Weights of a small transformer language model: 2 heads of 64, MLP 448 GeGLU.
Each number is 128 + 32 x the weight over the matrix's rms, rounded and kept within 0 to 255. Layers, rows and columns count from 0. Numbers have three digits each.

# q: layer 8 attention query, 128x160, rms 0.0653, rows 0-19, columns 0-159
# k: layer 8 attention key, 128x160, rms 0.068, rows 0-19, columns 0-159
q0:103096134184154056086140140152132107116103148128126083112159164127128125142182093172094120169141170100103141170105136143174149098114153125116114145130135097149089194115117152165135099119125163158161155143072149098159138098120098176103185124110111058083100166116140135123141110101098126104096138174178138082152121117177091191139122125168144141156146129072108159146069131112086042117119100091103146103173136141133091096190119149163119177146109131105179164151109105106157161095165131
k0:117070149130100129125162134158097126140118117134110151124089088136131133125154094131110124101122139087176164153107109145135125131123114122162105161130084135080102092128170125127156144147131103111101132135153105157145127144112126061167152127156128129143139123080120157117135187124129134154095135158146131132168154121093173144119135096139135119163099145136152115096113164137117111122145103163200160153101148138123119114135120121192138055145083129171105119133100108093109122144150132
q1:148123144113112123111159064145088124206159124194166096133091080136080098148139138111157136163153078107150126145128138092129134089077062110157102121128142131130143095108104128117158123128127140107142150134176105127127091113141119066155086147132147149152118112181137141141111125190160158142169110146111151155143129123076110127117167137128106174094144134142127189138139128120176116083125175174100156104122121164111175087110117101104093134130094125135119140121144124105101087110048118
k1:178136152144162118136123167084151180095139179109100106150145151135118114157090134111127091104125156164093144156128117118140087133114124137115154125135168134107125171109155188107134123118089148136147088111139147117123151086121143133111128148140146152133115102087120176082122130135105137129151121128106163096096106133148082114124057169113113139142100127100196109160173128080117165154104120106086121111130134121166122139142160146096150141141126144134175134146133157129081133136137122
q2:113121096108143160128070146116124121091164092134138165158125160143176134145124133167120119087091198141132168140122143105071101154160137094118104128122131149129151106104156154154146182123115119111155134098092199153116127133083121134156087109122125162124136108111100106126127126098145125122127137118102116093158097139116087095196100131119178113157082127141135101126179098130178150179113174156155142127124113102173144129147111202096173118154167078120157094120090085116129155137131150
k2:087160153114102097142134117158125125157112123120143101101121072076156112135120157095151161154126108126173074089093135106159067084150107131113135150109127119102108125132092109161102105144167109133107122131119104118150139152179172063157143133136155114172109148129124162137097134145142150146124112101128163188131176108078153081122133157159098128129122148128128158085104132134076114120129108091157122131128142128148118143094138142150125090161162134185112160099178139137119119129091126
q3:118155124114126157124141097118149126089098120159131184120129068166157145031089127094119189123133174130100109128103135091132127172132106121148139108132144176164171096155148104145119153127137174085123056124150099203151048139185116069130129147124124152134187156137212162134085126082156129127046111120161118156139150086121133107139155124146159084145065151152107133156170128211105120129154134134117090123074089112147186132126090157132134127112141126154091100164157165126119087160085102
k3:102129160109109140164113054110120137173167191070117138175188127152176093140129129126109148139139114146153116089158110158138126091120121193064107118088125114139089146107143114162151085119113071142139143128126104113144184084143138117142119142117121132141099113152141143157185146189124147142137143147106159155166102112128137100133123145142159131163092097142125152118138127091083171129118135134124137097190127112109100157141160120126102140132119075147160115133145062124107174148121124
q4:114111073101119106092137138090111133130095165154152109099147126168079120133162127155142112177165098126178145066113098092155124132136206096134081136068126226150115158071141147108150121148083118172087133146098119164112127091132108096157098104114111095111168125163074115122060121111165124145141148114171160135134163094138127152152121099135197196129086149122145119096133071151137133138147106196144170155139171188136168092115065156169124178146098146147134033090107142103099162133125107
k4:142099128089113167123117114098153156144073121127102151135118095122133136135142102143104121123189112148140132191121106119123124145141137124152155150112110110109135135127115090173123107144149157086150121132149122109115069190140131132144108124069115135152141101136158177123145173175151139108161138092158134154152181072118074079107114116128165116119151095098129147132085114121081122124096145125090137147109089143140150107104148103147112119137109109140114153161128148120114148100106099
q5:106138150151152145183148100110105151097162194147180147172125086122123143118062129123203150067071120113050174168145115156137164132160113139084141114120145185136132051131110069123132132091132126096184093122143132144130148073186091095134161163158081200120152130149143094109131127099163154116073096163150115101084101050126101072071147165067136092179119160117117126161166125141172159196136077128169098123075141137143156244129127156045173119162164138126136101146111155162111077111163176
k5:140089080136115117142083167160109170122070168118148090098088151117149145133153176143119060228185096139178115119142183180130136169116144145131116149145135111070115112107152120187118146119093088133091109121112175093137125092157157123098141112116098094125130115117140074132093116156079153128137147149174114126134130138042142203124122115079180145129119159141093163113143123104201158139125144178124145151080128098114169109125191182180129159105116139108106089077068112163118096078100159
q6:113065142113123163144108121121113122136124114139181182136103161214158146132137129149101158125149070145136101122118143113132108160096121152150128181173130107158146074120127147122128108190167150154111129171115139148141098131104121143093090070174115176107161123145155080147111123124164099085125112164084132164137110115137136116156132140111089108098092160131143120128137181161075142105114159121120128155154134146140146116162132134177151141132167065107128157105118149126182174109046136
k6:154134077150146090106142168112136121130116168129209132146140113112157151104083082144198119146146124158120144147062086139106149165157131130126128125179172108122117152121076084186182149111107134143142188168126175122114174084120164092147150205105134149119174129101147141073078100138078152135127165097136096077072121131137102139155110130162166153088131134090108134179115079181136168140096128148066124156150139146156148182071153169146144162094156190156114113113054110075149138112091147
q7:125135157108127165150147140144096115071152131133124136117129047092104155115090168082136140107101135138165140103169097099099179211123137147145082105067177171126157109141185166098124133116101108155169085086118140107144152119119105153160146087099128101135189103144098155094137063110138093169124136156100093121107080094168077194115139076150085108167100139150080093137155093099157176211146117130115186184102136102157098125092075160105170209144176110126137103153153148158109127105134140
k7:190077057151116135135104139150116156173184123113144090137120160110100140159184064153121085142174144109149141134125172183108160127134144129154132157149124132120096114097086129162141140152136112105038134189111133136145098161136130171122129099148108110156107163137113107163179125091101067153138143151165136139148173110055174159155174083094160113126141149118152078106119155129175136151067098140126147109133163119145108159145092112108150140144089125115131126114124170156174122097103132
q8:112161166142129070067116151132219138140103130016076138151161143080102106144164082111132142142169107165161134106138090197128079121068162130147174150102134021094164112085118151155092111143127153107159132162134096042099180111124178181151109106150116125145097134093122138101131130145081137108190117113095141112121090160191167124103164110120064105106129172088131126096088203166145092148141171113153151137153127152141082157173125081163148123138084170089160117112061090146142163111064115
k8:128108140111142108147093155125103111104124102119086123137136107128150095143106137095160119131205132049095102152072112145115129162131182114178183112092128115121124114143183137128090093148176121151136132125131138162119069179137128125170158113137138158130110160057122143133114106139150142127105162142150114146120105136156093109093134138131124186131123128162121160138091136133146181080138120121135133143120118116047081132160121188099186099171144113089175140129143150187138102145124147
q9:207137138162154062123127111142135156107138115054123140087144172121137130147156088143087163135194098135070136143114129109126147121083188091081148136121148107117067125126140117118105125137127172123086139123121084080159110147169122144072140053119132135100152096132160099119117115108157157107098100144167109105109140110127138108134110210176150087088087111127133131108158205217109128160103176163150161103195124107138103124133084043130111121172146111095133185118134085127115195111163121
k9:141200229087118146133122124147115122102120097138099139111131176160138093101043140098099138150118128081093127169103086129124116134127117125119148169141161100144111159145142144094175087142129184135173093096095151169116131159115189094128141106109163153138099091091125151169113131119109172119070158142145104158157152164147076093130124116137149113122150132112103150114154101103141133097161109091123140158140138100091067116174146116151105104172135086108176142168146123131132121150160112
q10:122142162128076143099140104113095139109152164137161182130106157148127177110157172127096153129109146093094169126077132103156115158187101063088106111161148175156145086080159152099161116097113110139176047109168174152141093170192091143099124077172114137127118065145126130180087126099158113138102113194185058167180159095156077082166135118194151079122135143122126096087196089150121149205202138214112159127064080126121124118114108155095176144165177144085132171157152134170142100142086122
k10:166149098140145163106105137114177088073160114156144150171137193099129105167121124113133116135092159150134120135110145125110135141068088145178080125158136094132178110137181182079100140120144146156164172139137140119148154113133115096071156131112184130134085135159111116175097160082092143152142131137164124133093095105064146180154152115164101145116153124116117145183165124114157100106110127146092121155103119128146134173146158071138118103184191140129111116186144114068142173142148072
q11:105077147098135176144120115168104213143159118166127133139129072129099134079150158125123119136060126116143171107129187110165187183179086051063088084193055132131123160126131126110149122121127071105132074116211150203155111174161129103132131083117121178125104114108159160134142116177218178141074097160102095220158197103070136136124134162117125140134175094123135154157112125115107196103134054086097135091093125097125139130114098133130130066113229129144076132150190165168179059133146141
k11:126165125127149108136126062122145161175117134123202149107132153108104146142177121097140115141164078131118076127118110147100114146105132109147160142071118155091199124156112105106093080129114156124107117142142095030114118121188106119105140132096147132145157105133144142114157119107149131118100175087152138134158101121101159085124065227095126123122047085143149129122090141132107080109082180156120134102189160187137178123059121123142128070125115106146139139070152189148147149063090173
q12:146126079114099111133071110081145108191177111174152107144078113106118139146168123139138142108176128090146108128167134136149126186109075163031096116162145032130164110174175162142109193131168059047128100109125176150129153138103108126060085056118176141141151140097162116119124192128137091195135124169163135155103102096114207155119151143059131178113158098077138123125098137118166148136172114172139114134126126168128157127188181144153133076054175177130173087150126121104128100104121140
k12:055173125113126126118168150186097159095069169096102121122173130145189118111128155154179131132123123150111130118112169129137137079156180134130145135100115148077136138126104113098105100133101149117163140120188122163184147105149097113169134121124149123112094189117143169165113116101178175203154172140107181139151118178152105134149121105070150156164126134180153168102163085105155108113165117101147127167036162062107200108109099133112077156104103113145133161153131083128134090170158112
q13:187118130121107171129136089131093143133158082170166111082107110141165132140148129083126173115122118175147072139155148154099106140131119115175088177130166139112103128157129089089066127136116139114117220072147126149127157138084071173109128159115145122155109114117124100124131125100099094142092166132114148129135145113108108080113122139125105114140108124130128129148158112198095074154117128157079062133147097161159090112126149147126147113132130079126119171155139087107156095123066106
k13:116149131069139143083132168116128094106145112108176086174039091079103090128097130137056209140133131145142112139084133117137145117149115104145123141179130129103153120125153118157116113069111169162070094132145140134134146160179128096184144155127167127136125130085124122110140129089114142152172180128117044121113143081125208177143136076136120106082166138161144133135078131086114137152151092147075180109144133135124097184106129114134132124117176145142062088118150150147166129122090088
q14:085100176031143149147117112107051159165130098154201127162136133108085154082107075130160084103093159170156170155107184131111164194146123100143068074119103015181144113138102118111090116125176161076144109034121166159090051153165127159101068076184131138095066092075110075155183160134191204126080164115112119183157130179156114117133105183054166214098174098118125159154082112154108203099207108043102154134155125120124122129120150114172100110116141155100176118157180177160142119158128101
k14:137118155072101116098137063071185205199192138106142131105089132150155110156153174104141122179137155098109166144091201167044134110127128074132126094058199098091089145118156135079110085127069080051167077151145167116155204146126147124161186142092121143102140101167188099142137129101128124134152109122119135169125184115000178132092169164148175132164116132066080078124158153157100099087123144097141144153137146126194086122125159161120108106099149201143122117159108106111118064133139158
q15:106087112113098146158054108120118177140118174179111109110136067160093049088067112095133130135086174168093101128102134138167163086147000126079132193170087134112104131072135124105104148132100090142135088083191101157128129098200081181141148166108111137119067126184160142124146164112133157118081116111145195220083202081122116057093177111137158075142156074133125042132132087093208121128072156147126145057042082072056089151161108155085123129131119146128135124114095196115126035160132224
k15:115131150142107052117152107123151114071086120078107107109158170146148111092092140083127110110105178120145144143120117155106149169117146199143130112006111061158170178131064182111146089169051068076127190161164101142161029182215073151141231137108139087141123101157163063139126136164128151193198122087148161115155111142131146194127159100165178101181124080077142147166120155150104082151163112127180131065158135136151180112097114146045137124125106116172150093136096113068111129132150194
q16:159154205123083103111125076082236175227117111155146151118142090106077130133175094063091095181160129151147058125194137138110112134105153137163130113132093178059139175151112166121127152193106121092067121202155109123181169150158097100154092170087190137138110187109104132171124077101121191153103185084199187123114188084156128101152115143170102199119073121169169171054191088133170108032121149154098086152081183168168116131142095120135007169115100115180109156124078075139149134149126034
k16:187121116159159135060115129145118138171077143136070115149113185116123088141181050149102179085109165145153084127157169095164178160151153062083093095188148095084114075123182154124140146085134089127112109125107124177166127093108131143074236130156125089065128153166103124109142116095156107186135177070105140143125140070134127166095057165121135072136076124094118187151107094114097133110069097116097198146089136189164117059046084108129152129133146054135078069088141138124122106017065098
q17:123154180078216068106163167078208117161144172108174061179129125108112175166134143180120083138182117113124129235138043033178086173119180153085172050053190102135100018135107156097171129217118217195171110207058112125122131105070079070107153133082079178135132127123101143146204105193133115126177140080137110110118062149172106139103111083131121168027153118067146072129165115166198077152164110182154216188071114127081113191193098125179132155216083129149124090122051145146120205163124098
k17:046105112117106070089074115148174092047047186101205087139073095138148169136116101121106133101123102099154087188135095093126087192118082193186163169203117114141140090136152233147184148170135172180164100170098161188159140096172046118124189138111073153115120169166083087141133184117069113155128100144112045131045100190151163180137119113172126179147099140142139123150097065130117053052127057150122185126079135171125135128117161062073130176192139104207098065150079148094111149098156158
q18:118092070118161108192105131114078127117144120129142163115087087145121073119162090003092144148115181202127169180195133050119100153066083149074159140077046109132206154108097160074111132212113162129068146079092148054090075211166101103172062100144152052144212042182109146157091118070115077147201112174155086140143085143081136120132185148203130120050187088126088193124103199137156166144140116151172157139162136099107126187149200099106160104127176122166163114128130169119158175129116104
k18:133118128088097103128160099166183170127133117052134098053109114106121128087102161129103060142108130185200156106180238247040141092130088095097158135089122119194147131117177098089106060040068113060095164083174154167105220159109155108119125092140060186155108114134154156080139159130142154170114184147065090148119227133173097132147107155141135127142195176161074082058194105165103095159086165191067129151202154073146070093104150109171077192055157194126128150143140046155144117153160126
q19:107092119038125074149167118157102151147113155156194149147144073117076139084090091112122117105179152099184088092131139102133137237141162175068125139201100082139126097134067108117176183121043094210131127080058178099145095095144123115129201096073102075066114064126044139104173162090075169137079156108084149140093172151160126049144200165131120201170133129117115046117104088135082110097142060134070186119118118143155072084161106170082118120166200073121134131129146113139112111084103140
k19:101109087163121180053073155115186179062082043148121086098181110096043149063147092141127133146132129038118134150165174133134082102119227103083141123169112106115137174088131100180153164213094092147119113138121126119133153126153121137059131134138126163102109124153178078182109139106087150154094141056130159105210153098127118092133205189079096143167146045118183145061029133147058136067089152075057162100138065138131073117161041142174132144115108131170116131137126123148154139096170180